{"n_layer": 9, "n_head": 5, "head_dim": 32, "norm_place": "pre", "init_std_o": 0.0, "init_std_up": 0.0306, "optimizer": "ademamix", "beta1": 0.9, "seq_len": 1024, "dataset": "wikipedia_en"}
Each number is 500 + 50 x the weight over its row's rms, rounded and kept within 0 to 999. Layers, rows and columns count from 0. Numbers have three digits each. The size before them is the row's rms in percent of the matrix's.

# up: layer 5 MLP up, 768x160, rms 0.104, rows 731-750, columns 0-159
# down: layer 5 MLP down (transposed), 768x160, rms 0.0815, rows 731-750, columns 0-159
up731 090:471519462579526532451580461557439483579519458582447514447584449500492518423443526504553537436564464457492547495484487573444487544590418460542440599493476460570475472452576484480574430448510499478489513469449506540574461448428488466494584477449351524522430519499443502520534526600568531516478525581540431535430523503559570586413582573420586475457489532543514605410552492518519523472530515517514497517497478411609509483456460469545433468462457558491492419483472584526524522487476494
down731 089:502378514536490514478475500484502524497459561477443533474460464420484527523478433471397522537488563476475514529535516581442463515506451542522546426538494592538568524478461487429516720439450542521603501498551456467441503552504474510469413617489504515499557487536424505482494533455599441561414522490603475515592493487445588416467478544509496504524434518427406540503594418497424535366430503511495539482510550472487516505477548514534527499508490573513433501561487508500559430492551510
up732 096:491588472549385440556584508548527460491426534508580611523473484527418578529486550577572465425522468457461571427462426531542591558516526382498536498573533514481537463474515524511511440509520411572573542562508533520449442505405564459525466502466435508551503565445472547528517508469430526400534493527482489406598545491425478504524410465355505487425507464538510427546463477506518489565532563524450477522501472480515516589504435512577476528512445463456487525524428572537483443543557461
down732 096:535525542501444548440449490524509489433480537489511464570472495450432486527552564500528490621507505444552524437525498508570463582462543517590450497529517497514529569484470539510520578577530659483485487563503517460494617418473425516507507508389558421500531525437443525577407461502432559485523497586587507557457562420419421483525521324512515451552514482465478471426520428436472416494455419446517561575518516472477533472472446468478464521460527583542450508513472519487546581513486491
up733 088:489495506524447524440480422488460489527477473521426636563540476529530531518526540371472534465461517557553421453482452526478469513441509434448563491525571456477386536477452423546567541551502561494617498465509443521567571468494530477554485483524575452509516509533529515529398408473436453449556554442478479538557486561498474349637472478436435584514488525497558475607440527485503442552523440601539495501441430512560495475403513500464524595477460474512546489540546455458463482468528499
down733 078:551502487403559475560515541557515563459468507485526497505448566508468477521489475652431497566516557495478549455492506480458529450541483523514410513526532464510550452562521483405513455400476550465535445458428547504485493445457414552539479496469467533527452518496504464495662545527535563509386514466466539540434473472504586578448443551586609451456421503548501482475538579583466422347525490480463555576457487566495508478615448517491481452475578497466442447446548545522510511459531452
up734 087:450577467461567512485503483536443438510604506447508489547479613593587396516449529518458499463492458466487482508485449457587477512554545454581472418510439416549504576469435409503486486577460455542466542438550439476480465486446425575493521536510501547531389547600487494433462382560465480447483543455423445513521488537535432442466482494520479534541502490417489473490465573541449436578567428428552540574496542473505601461458569499492591458583460474468501571512510586529495519511524559
down734 088:545422474431433569556551525506566493456516479553468502506471473517480545566445517553448539461430413504443518506518472418516556478555451548457468552569479592364530491462489455529450626433500597523466481516506551529456548671482480409625470502454526545465557470451468522558511481532516470511488496520540488496586492525438483470460437546459559537440448596444475494371499512554517483543468527514494490497495577494436495447499475497469431569399458483421522566517471621535474452541538483
up735 099:440557520423472501596465528533531540486527599507597500550567529546526465432491521502618539543440531486539395409436440529522520535469467401524462580571573433459393494486535548466563497522488512589509568468419439485514521499504482476410490521492404527472490559504555521426431532499432460493527491471460494552507539540449542575581505498483460494405505496477485475567584528523462473512435537538575503460525450569569445429526455447386456585517401555435416486548475468452500512465433520
down735 099:515550454474515484387490443439540500534422551409540445498467628494458475421433464618475405468553533546475405518464494520458531528503410515420461618525577514487646523539525558513513496562534403524522509522528400467498529431546470449469469517540566551491562591576492475457554504525473493528462499568515458536534484565499428536462507544498444470540419433472476524479520516479520529454584515558451488574541432536467464505497529535541447550474519496486498342478549510562513443495486407
up736 111:469477487432460489495486498458490494525414545457496546517517409487541499461492490553476497463601466528507489472502512479503419481506515486543512465428556519486527448506525599419432401510526474435586577507594600471558388529429463471493444528481456588555513488519546494544522519440449548475493582593504566510502568459470533458558488476528529503410522548457415571448467533534472572538474560577474390476555504533474552502469490398601579490587542471420542420546548443539473627565440567
down736 122:576540557521477564523432589574466467410528550429485453409508492447560518554483526520556471544546527476567485483455504467529488442468558497374431525473534557544587522483549505479466413359525425526436462421518517562426501492522480450433497522572576515530496453464469555480510554517599568454462496416541493420440403524407541610545585492465465399461454492534547415543490522479489519517558513547566484470506564540422560488482472482439587554555502490503512510468509553473490575448448491
up737 107:504491517447549536552438487470529447532423557561467561489556401541469535527448597556503486477579493511580564559507494508471497496509455542461408514547492537477464536366511539542424461559588484458527495435538453518456480443471435514500568568403440456454429464564496377415524512519557421497495525525433524563528484528428382533516503514532500461523413605570538515502533466504528596564497503393369479489518518465488594480393528533483544503455502450568569529508492514547485556494542503
down737 110:518529421547519469514503504548408525444555530474446433474586516512471498530507487563455503384484496453529523495557493523419537465547465471592531606507465574554521519408367420560573561549480497524564430537517431489434466527495478494447563503488451449423460566420569427510515480474449502532536511452571460567444503549595529517491531470514448358537469471550506554611515501444598531511478492513473496552540475600493541527562593435573463467490490432448389493466534491434499529484553500
up738 090:425483535516528576543481513525444449594413461500507484433493509472503570491530620448472512508501527553590596551483474559521421483393662473448521419556461600522521436464496504487549515463521510548513543520457515495513482507512431365480474588475497413474487521505453451461548423520442513454530532399511527525493485550537493492590421470498489515466486425508389465608449530471442596541523512564546413489590483473441550496515509585559535552490504518545480439481542433420478498487555513
down738 085:527515558519518485400492481471491537560561362479529485486505493573538466485524410579564452531545497550489526476577552475405518575518470518527558486471484537488478511476449450471522546455461513440558412458502531543493534549434530546512431488478398399607478492431474477527520487496546469540494465455526612468556483403506501470482540494462490479426560488565538584362562586578421554434486454544578464529490532515526560460517477540568473488614491440536506524468602519455470355523531471
up739 102:478543545534517474476588416561566543428497537528541597566466529505562479539599468518518498527466480520442473475470500501508522463543541409544475461428496406497422586511564611406452453489426436504502469479447475511583492414499530569467617476428494462509477555461552474579580418517603498506479427584430529480500540520479498435460487423511457530483457491477502514516509477469514541551458489548495526552441420575577452698534496512427441546495503465493535560505492479480517554425548522
down739 109:508557460504525489468526531506479550507492342564457562439562514492386373431477558469515534440540477516396505573428455520527477523555496513462476446494478581565493458495452479503603422518486489510564543580562476513482353502537409560466356508536547478461536477384477504454503505446504515522503551524545526577472503434485524438489561554504423588484497491546573462428432438502528454516433501499465569599558526558527560500525523557549572503529450505539537482518504455558511489547471435
up740 105:473469599581480587492539469458551517510563605520598511558500443464525520446556531429511453522522434480566481469490451513447516529444569502495555533552454508421558542527501415414509475486594528463479558537488483474369435484503522463400569559518486492529443489472467431514450534409422487434514500418455530529405472543433492472507549456536505499409540529510456485498573450564468600577499517620527526574508490511575535482465467451414503470504491566470598482529581509615422533481468520
down740 105:542484565558537507450421467487552461475452439447424550576524470577536522485517529540506604533406545632493471388515410538426567528508463548498473488506438526502539426472517609480534413476453518542536456486524481549476498509513483455612444598484436457476550454539551546458458497470495515517602557481486512530510463403499577577551472489601408470525548502549448516501535539481406590423452535417403535474499511478519540536487460494528524502502492485509524503484473386419377495553480512
up741 108:379407468556484474486521511487547468576500478526537421532478417601415468541523573469508510462554491522513529435528458511434434507496458497499478473436507560431520529454540480401548485638454487516505510476539547521557503485527453498513527470471434459514473501554418500463423396453506504462529624532484572479512555445604499510496422467527522451464620468483461454517479411553474552567604563428383547497517514498534498495450638474574502538465443539549448471549555468437525546520549556
down741 113:510424485538563566411529473475494486391479541491487509392468476485427477371458490562460491465499461484475461585490585478469556488475571570515555495461436482552460523499492530429527559496480482530451523563505531569485401429535520488488512498567466499520385514356458473424547561475485540572466469530514605464529543518515522495443392581475435580583491513539484545552573500506539429478511512486463539431577553427487529556527398570459570588511496486447546496462518547506535559575421550
up742 106:504526532565487428539540572479562392486492533464512542463505457547508453523542500454483606494484453495562494445523472573555370428495412508562526465522460463482500491581545477495540476574454587414500498500450639521514494461504442454525530512575523646464503550536448431492382613539506398477543475512489498546484431512529491498630433532452493513495587491481490553464500506469477498581473449513407421515610417417484458468507450442497466530515459466489486490567566483485477567534507549
down742 112:547555530529567465566491443614531537448554470470559557444427468516609453527557500425539529389511482383480529527435447498507530571468485519501463518501480606506473552466471390559504555405512516535489501468511481420420421611434432550483536480503422515543501485533549486457532490471424527521558455483525516525498425460557544513494482573453478457496560497506507487526560568542459505472491465476521479368599364483500551572482409486469499586458551628415518501509499521460522483543479510
up743 106:455481523479386555500473533491424536517519573484464512420534433542541490582417514568485479560476430458481493480392430554520527423536552412563600566509518550424558509448496571547559475522461469545482488486455510571528458478413435486490540558427581553501445574546594493460554478569466445533398425487429588514543535560440486448598537470439497478557502511465506475497472571529494437502477593477509422481528429488527574561511469463517462535559501481582476429573530500507574445535538581
down743 101:432561445594467477596470421474519550479440485489500460548452471504560515492458455496537478575475532576561406501495395422470475600456501500514442416437441544509452427471616503470589565451423466446486478465540483482525485576458520488522475539578467538587456564468402658534524535440395529608522503414480477567509444456475431468415572536593520566522528542572469518498539471462497506461434493498510523544557567463440457497513503482503455514537521529487531532525512549476536514489566569
up744 108:529547686584447453472490537550495477444469532418534523535529526507500486464469499582436462479572481417479482473483471523501468543446475511501564570520518554496556459594532618502579488539465439427502591492536499566504487499452446451560583535436441533509452551504531460602540461493450554476422387416424552488637476532481476472508462457513415559503512472498435520539516567567548498526456448455522424485472484422545442525390441514427514457487540489473490508587469516504488466521571568
down744 102:517539500484549456549543508480535472513477500439510557480495469490428500498414448546587567514572488459519451534424471447510465514437481468486506558534403390412453481526558507547493581429452548495452441425487519579539380464491521413609527481513419494426558559431414464465479596552469541628523477510535462577568444501508572490420530528580508604455549478483559449440493542576522426483490513541543411537550485478553545544486473477527486529521474472532386446445505515485537536501558594
up745 091:498542407510477537573417344514545422474478435552495551611495507542515526440487489595504532466555467533481467436498497564510482438466614463523441443528474537482521579447426442490514482536523526576412438594542552521456553508365467465518466550459469543508483456536518511475405543526517457420478449547396457527487496522590485486552516546445440509458564479534551552565485453500496570530519507481480522603560500494449585487431506510449480621446463484581534499454502557540470542602503489
down745 091:499414507471554491423549555529467437536544553437504472517474472570513498515556570514550472426529569523465489472572524503489566470510457406469553490510438403452535424454469552513447374530514497391525543566515488432508420455555592523419430476538497555490558493543485494524483500521521492457602524548506496525517481632496477608483466426406496534461481426487553512490424562487483420544567415497495468468452542489532456517527445535461498433597532602511553577592436467531417590515468473
up746 099:454453529585481525502553538543528411402462452447516457512484483534432459461466494500543513449524534475558598485518469572436573508519403432561473576519467445451452440390584447528481453491533520514506445515481484522546519454405426535479613502454356498473512581500485496577544528438574511501413647482505552562498522499521624468465533485436550512438473492543516668486535448551508496483488500535516453483516484462473584476496483491590526456556503568437480520463516546501532575547506515
down746 103:531463486487575508492440552567476547511477544474514540398390537495498424528423544541450483621510578428537533540570491508485555569524464526493530490539552488480539581520579501451522601453452464489468394496556463504412496488564499426596473479500538569516494467453373476499494519489522438614436472439594465495479452520445522485492517545504496465436495487452500546511516527492519543341540433482514541496498511484458559446609458557630540574540475490492425505503526449539504381489538444
up747 102:462533566475441527417518599607538617534474609456522463566548533495501462509441501588443504586514525434466504372383499633507454479507505451503505502572489491533538558504452534559431472507516486534395486500520467520526537495459417520408511624462521476558470596497465514530416445404535489545470479456488530437484517521427581447548445427479473473493525546505577506458471529546458534484552532431507475548561475477495464442485445508538503545549534527563538451578475432516440558404509478
down747 103:586446510537483491497478491458567526486506490477550504502459539413573512456519472424491554460539563477375465514520489477514527359480555571469476532545508454482516523482536538513490549513431471547401506609448473559363548492511610551545529517534518363563502489417604449555590486517509531566469525459433586465568553483533564436496512449482568540532509479428461467403492485464582473580515509411540468474581476483452471525491613487468438449504438491465503477520560478464480530586451514
up748 110:461470479513544411483526586578574515459528566507484538437470496517436517488588457503520490543523484527410556558542470515493371482461595412549602604550511527539512527521512496621480450546532474438460500483486578520488453447540444503495459514427511509502508492499437474544506548571568422399530474514408508412537557511534486477514512533418455545538445456514497594550527362477477505524460504424516504573578494406532558463456441473405476474543469517516497386519525571506506622501509552
down748 114:568493467480509504524579465558492532480484501470490457524382565482393565599623421422491521491531466467434424524543483543505518445459520443490467603488492408505530498473533478477591478523496465468447441465540481491544552567422574537607443450521532516501458500542579591442575533470636523391534525567493445420446486440547533528580438503529453485478464542494511553497506550459461474466431455522519500476396547466451512506662489483584473462556446486523465521514450524467528437504502523
up749 101:518479530418487555547551468487496468419467549527540420542462450567527447509480490503490569436439446403577423541473562516588467503445574481509477537606368555521523468530579490448559451503518430532520519438525474461438331480508466452488561470455527552498512593523471512415481437479589505429499558514472573424496532569445500478471556570465539454473593501422494472507571465461555524512457539453445589610482541522462534561553499486550507549585433528462560457516466488462497491575475487
down749 097:455460557500375446555501537485503501461512456475509419529531443494520492561521507476546493510447442529421527529454553677517576455553464574437522537468487524444532477491542505449524506449529540485542471448499519550520438448443482426534525479479531377530589531495551471453552517496525572467586470506468422454484447512470493561482566474500421520554528417490503477485604515632517500444462603512492487573438551479449518605579536453521479550544450451543502456470535609515452538403377466
up750 091:463609541466483478503484573544430596551405623525522448486480586460451513569445602509457461473459475468496525517474490523467537465558488478532457430581473477416477451473489470574564512476585560541477512529454589478503450433448488514419476462480485567576472436494469508491441498566463586462545572474532559417525602529485546426578461402520454521423505452538534444550457488492498480477526567439419512448596456487411528523517581488501556519464444451508572397510474503475501546546595540
down750 093:481576485557502432479484516442533475427650509546427533508516500444542451436525478523546523506482490491525557409469467493551481580540533580518485470479594481512398510503456493531472272482513538505516524451480540521567548538468543503427507604421541504431536537499444446565518478525469521466508490578550385513476454499479467513524522523496580458498563511499481485534515613610496456555420435490445518471426560374508452441412484575544501469466520505544457476560559508459472500489526469